{"head_dim": 128, "qk_norm": false, "optimizer": "soap_variant", "batch_tokens": 131072}
Each number is 50 + 12 x the weight over its row's rms, rounded and kept within 0 to 99. Layers, rows and columns count from 0. The size before them is the row's rms in percent of the matrix's.

# up: layer 11 MLP up, 1024x256, rms 0.142, rows 690-702, columns 128-255
# down: layer 11 MLP down (transposed), 1024x256, rms 0.149, rows 690-701, columns 128-255
up690 111:57 54 56 65 51 59 54 65 52 24 58 59 51 50 58 41 63 26 60 52 32 49 63 63 49 53 47 32 63 48 53 77 42 41 89 51 49 09 28 37 63 49 44 60 33 29 31 60 33 44 46 43 69 54 60 44 54 77 60 63 33 36 47 53 43 33 46 46 31 41 61 33 21 61 45 71 35 48 39 44 43 53 68 39 76 47 43 54 63 68 57 58 49 73 64 33 80 44 52 63 54 65 35 69 41 49 59 49 60 65 43 54 60 46 60 41 47 62 58 52 44 29 44 56 66 48 53 39
down690 110:41 30 56 41 62 37 45 57 63 58 58 60 56 52 64 38 46 51 53 57 46 47 39 67 54 49 45 46 48 53 47 52 61 47 44 38 28 52 32 50 47 65 59 30 36 46 48 34 46 54 58 51 45 28 63 44 76 67 41 68 38 33 66 32 65 48 51 64 68 51 70 53 37 42 63 34 50 70 49 37 57 71 47 58 54 44 42 41 57 33 63 61 66 56 45 35 54 69 39 57 53 61 60 60 35 48 41 41 40 67 45 46 68 53 52 46 59 35 57 44 45 23 32 65 35 46 71 74
up691 095:48 45 28 57 32 37 56 51 56 66 41 54 46 33 65 58 61 28 58 50 46 44 32 47 64 56 65 46 60 45 43 38 51 47 33 66 32 42 38 53 39 55 49 52 42 32 51 46 55 55 33 66 75 53 68 27 30 51 36 46 42 47 36 60 53 45 45 59 45 65 56 45 38 41 52 52 64 59 46 42 60 79 39 49 71 18 42 69 58 44 49 49 55 39 51 61 49 55 46 45 59 57 59 48 62 55 54 43 47 55 19 56 48 58 45 55 44 50 53 59 66 56 47 50 39 67 36 39
down691 097:54 54 60 53 43 42 48 46 55 59 53 46 40 75 48 53 35 56 31 59 55 51 52 49 52 55 55 36 30 49 63 45 61 76 39 51 35 45 81 50 72 59 37 51 28 51 46 47 45 55 38 38 43 56 41 59 48 59 48 45 55 36 47 40 57 60 57 41 24 53 31 42 24 60 61 70 29 56 51 59 23 60 52 66 46 40 43 52 46 64 52 48 55 65 63 67 57 35 62 42 54 35 33 47 40 29 32 58 32 41 53 40 50 57 43 51 37 57 38 74 44 52 26 56 59 36 49 47
up692 103:46 59 59 53 45 59 52 58 48 49 43 50 77 53 55 62 60 38 51 50 69 62 39 76 43 38 53 64 43 73 37 52 34 45 34 48 63 48 62 46 55 44 30 64 36 54 69 53 58 37 48 50 66 46 39 39 44 45 21 47 49 69 41 45 54 47 54 37 39 44 58 37 44 39 47 40 24 53 48 44 83 57 48 50 58 52 57 48 34 45 62 54 45 53 63 69 57 44 57 64 42 34 49 21 41 47 54 67 38 46 48 53 42 77 52 54 58 20 57 41 64 21 43 58 57 54 58 47
down692 096:32 47 46 42 58 42 47 66 32 69 63 34 44 55 48 52 54 38 35 61 49 55 48 47 60 49 25 63 56 49 57 61 38 35 45 51 41 38 43 24 49 49 33 54 53 40 39 34 57 34 57 27 47 40 44 71 47 34 61 42 44 66 64 30 55 78 89 36 60 47 37 47 32 25 53 33 29 60 66 31 56 50 49 52 70 64 56 67 30 48 37 33 50 48 55 30 51 60 58 75 48 55 35 45 48 56 46 40 60 83 55 36 34 52 44 43 42 53 75 48 49 36 49 60 71 59 38 71
up693 107:45 51 64 63 55 44 38 33 80 34 18 53 56 56 49 54 47 60 66 46 72 49 46 43 67 45 48 56 54 63 36 17 45 48 57 43 42 31 48 61 51 53 51 42 47 51 49 52 46 56 44 49 43 54 44 43 53 57 36 75 47 17 57 57 56 70 62 72 51 62 62 64 54 48 49 68 52 62 38 33 59 53 66 61 33 67 57 38 36 33 35 66 53 42 35 47 51 42 41 42 42 53 59 78 38 62 53 47 29 51 41 70 54 22 52 43 78 72 54 45 68 42 48 46 49 48 74 49
down693 108:50 43 37 49 62 44 44 35 53 36 59 56 13 62 60 40 72 47 62 62 57 48 54 64 44 55 43 63 47 52 44 31 53 52 75 53 44 35 54 58 56 43 57 54 62 55 57 53 43 43 49 39 59 64 84 36 75 40 38 44 52 55 40 52 56 55 49 45 60 40 30 28 36 50 66 47 59 57 32 50 63 27 49 43 39 55 62 50 50 59 52 42 45 38 44 53 34 41 38 45 60 45 55 58 56 54 50 54 27 33 54 65 30 13 65 46 48 48 55 45 62 65 62 69 53 61 66 46
up694 098:61 75 50 51 58 47 50 72 55 64 58 40 52 58 59 65 50 52 43 68 39 75 44 50 55 52 19 68 52 64 53 46 54 46 35 56 58 40 68 43 59 26 62 48 55 50 65 56 52 54 40 51 40 60 46 62 54 30 55 42 40 55 59 60 56 43 55 54 51 37 55 57 37 44 42 67 57 51 57 49 35 26 49 64 39 46 51 33 43 42 26 48 64 49 38 38 44 21 37 62 45 50 54 41 47 78 34 59 55 58 38 61 32 48 59 34 47 54 63 63 45 59 53 64 64 67 56 55
down694 098:46 36 25 74 36 47 51 37 67 31 46 57 35 41 28 51 38 32 55 30 49 47 51 47 46 58 73 66 46 56 47 63 41 56 67 49 45 51 22 35 48 51 45 54 40 34 59 44 50 40 42 49 54 21 48 32 41 53 51 47 62 65 38 58 41 65 51 45 54 51 51 54 40 45 65 52 59 66 48 70 56 59 43 48 55 46 31 77 49 67 35 48 47 64 51 34 61 53 65 50 63 57 53 72 44 50 54 36 25 33 60 40 86 52 34 61 32 42 43 48 44 45 78 41 61 45 47 53
up695 093:44 42 53 51 65 56 53 47 47 52 36 52 37 57 39 43 40 63 53 49 75 67 58 77 51 61 81 76 40 38 54 51 44 32 55 43 52 46 55 44 70 67 40 49 76 22 58 73 59 54 30 42 50 32 51 48 66 46 35 48 57 52 42 51 39 19 47 78 42 60 62 80 64 74 39 41 49 64 50 59 58 42 53 52 52 56 37 55 60 42 48 60 33 47 40 46 42 41 50 57 68 59 58 64 39 52 34 44 47 58 53 48 43 40 55 26 35 54 51 32 60 32 41 68 55 55 52 54
down695 097:54 55 41 38 45 47 53 58 47 62 60 52 57 39 42 43 31 65 44 34 37 46 42 49 59 44 63 59 55 50 49 42 53 61 27 36 63 45 57 67 69 37 62 53 58 43 39 30 63 38 87 28 73 54 72 46 53 54 60 26 44 55 56 50 55 41 65 70 54 47 69 57 44 42 50 39 76 50 37 39 52 55 50 53 35 33 60 53 63 23 32 53 50 73 56 36 39 38 37 51 65 73 61 36 33 60 58 56 58 43 41 45 66 51 42 53 63 66 67 40 53 44 66 37 51 42 63 27
up696 103:62 58 80 53 58 38 55 40 64 47 52 61 74 45 65 35 51 52 53 37 35 42 62 46 61 45 51 39 81 56 58 49 42 38 54 61 67 43 40 56 64 55 51 52 31 48 58 70 69 53 61 41 28 56 44 71 63 47 50 55 47 69 62 43 46 29 51 54 50 58 50 33 48 41 35 41 27 64 34 56 45 46 58 34 35 49 52 64 38 45 58 55 53 55 53 62 64 61 58 15 33 50 39 23 63 49 53 51 50 51 57 53 54 49 53 42 42 56 52 58 52 50 41 49 42 53 52 35
down696 098:62 52 40 32 51 31 55 37 26 44 28 60 30 72 29 65 63 44 43 26 41 61 46 58 56 40 70 63 44 50 54 58 47 32 43 43 52 40 63 64 39 48 48 34 34 55 43 68 43 60 40 80 32 61 48 52 47 59 46 32 50 49 25 55 34 52 53 38 54 45 49 59 31 66 44 51 62 72 42 57 38 51 46 50 43 40 62 70 58 66 51 39 32 55 73 51 61 31 59 41 50 55 45 34 60 69 50 61 43 57 50 54 69 46 34 37 38 60 40 48 47 30 55 40 52 36 71 62
up697 116:60 59 48 38 54 56 54 42 63 30 63 37 41 70 46 53 61 37 49 50 56 40 64 53 92 62 45 56 35 46 44 53 63 33 56 46 32 69 50 51 50 34 52 48 49 30 54 54 54 55 30 39 34 41 42 64 50 30 21 62 55 40 29 49 58 71 56 44 54 64 39 56 42 38 43 39 53 47 49 61 30 45 41 52 59 54 32 55 54 67 54 30 44 53 55 52 46 53 51 56 44 48 54 57 29 47 45 63 65 42 58 67 48 51 60 60 51 56 31 36 55 55 70 50 43 41 64 36
down697 115:32 66 52 44 66 65 57 51 67 63 54 29 37 56 58 41 61 51 45 57 43 34 55 55 49 52 30 37 65 45 43 48 51 60 65 58 57 48 39 16 36 59 58 60 46 47 30 43 44 33 54 44 54 33 50 46 54 56 45 58 56 46 31 58 48 57 46 44 58 30 46 37 59 49 31 34 59 48 36 55 40 45 40 41 46 46 40 52 30 67 50 35 62 54 31 52 49 54 23 40 45 55 71 52 62 58 28 47 35 49 50 49 41 44 51 51 39 53 24 61 48 53 74 47 66 39 55 41
up698 098:55 44 56 35 57 48 57 59 58 55 49 52 54 29 45 49 32 50 22 49 40 62 28 55 63 37 31 60 46 73 35 42 35 67 47 56 50 54 46 63 53 56 54 22 24 60 72 27 29 42 49 61 46 43 45 55 56 86 38 44 53 50 54 38 70 50 52 56 57 52 63 64 53 57 72 48 50 55 41 53 53 57 61 32 46 47 45 40 69 49 62 49 34 50 46 37 49 64 51 60 52 40 35 48 55 59 50 62 70 43 45 47 53 64 60 62 35 32 57 47 41 57 63 49 37 52 63 47
down698 100:42 58 44 47 56 40 57 44 17 34 38 26 65 61 64 75 63 62 80 45 66 51 57 48 61 51 59 59 40 42 62 46 65 40 54 35 48 29 47 28 51 43 30 37 66 55 46 58 43 27 74 44 51 39 56 72 29 70 47 45 58 63 44 67 45 70 40 32 56 32 38 70 51 62 48 61 45 66 57 66 39 43 54 58 28 53 45 56 48 37 54 48 59 60 61 44 56 30 38 44 52 60 54 42 59 66 56 55 59 58 32 36 48 42 49 36 48 58 59 47 64 47 49 60 30 39 55 52
up699 111:52 48 71 24 33 54 44 73 48 43 73 49 51 54 73 43 62 57 54 27 25 66 33 55 54 62 49 38 48 62 60 56 40 36 59 61 61 26 54 54 40 42 48 43 58 59 58 67 49 59 47 49 37 46 47 46 57 52 47 56 35 38 58 49 58 33 39 33 62 44 55 51 61 39 54 33 53 56 43 47 42 44 61 54 29 54 38 57 44 37 66 39 52 40 65 77 51 61 61 70 62 37 57 46 55 50 27 76 20 58 60 42 56 57 33 34 33 58 38 64 30 33 58 59 54 50 38 54
down699 102:55 41 30 66 54 68 39 59 62 59 59 16 58 48 49 33 68 70 51 42 38 60 66 37 46 50 47 37 41 38 56 49 50 68 63 57 67 29 46 65 46 39 50 56 43 45 43 44 69 46 40 37 65 41 39 49 50 50 63 36 73 46 53 53 36 37 54 55 55 50 48 40 32 61 35 49 45 63 50 32 50 49 43 52 58 49 39 48 40 51 35 52 43 58 37 50 60 43 54 44 37 45 37 45 62 59 69 49 44 80 29 60 52 49 52 44 23 18 38 57 36 32 58 64 47 56 59 46
up700 097:47 72 46 69 57 25 37 57 83 60 33 41 64 38 39 36 52 59 48 54 70 43 33 51 43 54 61 34 54 23 40 33 53 56 47 68 63 47 47 56 34 41 65 56 31 31 55 32 27 23 57 46 44 48 69 73 47 43 46 71 62 43 75 48 50 39 67 63 52 38 55 46 57 40 51 53 58 67 55 59 46 58 44 66 40 59 24 48 31 46 46 39 46 60 51 28 54 52 50 50 47 55 59 59 54 31 54 73 65 45 57 60 34 63 55 52 22 44 53 60 59 46 42 62 50 43 38 44
down700 117:58 32 51 55 62 64 73 42 26 39 66 51 14 57 67 52 58 53 49 51 29 53 36 55 46 69 61 38 48 77 56 45 44 46 39 27 34 37 46 45 58 50 46 48 37 38 61 44 56 30 56 60 61 48 56 52 56 49 52 38 41 68 34 40 68 46 41 37 51 62 45 42 62 55 47 45 41 57 36 36 59 51 59 40 51 51 53 39 40 56 62 62 69 73 48 70 66 43 30 65 50 29 60 40 51 64 34 35 48 47 36 30 61 45 53 77 56 58 53 50 44 39 43 48 34 55 62 54
up701 096:72 74 62 65 38 49 77 44 68 56 74 71 42 70 28 60 41 40 51 61 47 43 61 47 62 39 41 35 52 55 36 52 56 46 56 41 41 51 56 66 27 44 37 58 40 55 67 47 55 63 41 47 60 86 63 39 24 68 33 38 49 30 45 42 46 26 43 47 51 72 41 63 46 47 42 32 47 70 48 41 51 66 63 50 41 51 57 39 59 71 53 53 37 62 65 48 33 61 54 52 50 44 43 56 61 61 33 28 53 34 36 48 42 46 40 49 53 29 41 45 47 59 47 50 48 52 17 63
down701 095:67 37 43 57 39 48 47 64 33 55 51 55 71 54 38 46 57 73 50 46 61 66 62 42 51 44 38 37 46 70 38 50 64 55 61 53 48 47 45 50 38 38 43 37 65 64 38 74 62 33 36 60 58 31 38 52 51 54 40 58 31 48 73 50 48 68 35 54 76 56 60 55 45 43 49 48 48 35 42 53 53 55 40 46 79 49 54 47 43 48 39 53 55 65 38 58 48 38 44 38 55 67 56 53 40 57 61 57 63 39 51 39 63 38 64 56 56 59 55 52 57 41 39 39 57 36 80 43
up702 101:47 51 58 52 69 58 55 47 39 67 56 58 35 53 45 42 60 57 60 37 49 35 39 45 61 44 56 80 51 65 50 37 47 34 36 52 65 65 62 57 47 67 51 62 59 31 71 51 58 55 55 25 37 27 42 52 49 49 56 59 43 48 58 41 47 52 37 25 40 42 55 44 54 54 63 40 29 62 52 57 80 36 67 45 34 57 36 48 21 51 49 27 39 59 45 37 59 60 69 60 42 59 40 58 71 59 25 55 31 56 39 56 72 52 43 52 57 51 34 49 38 53 52 53 49 44 47 46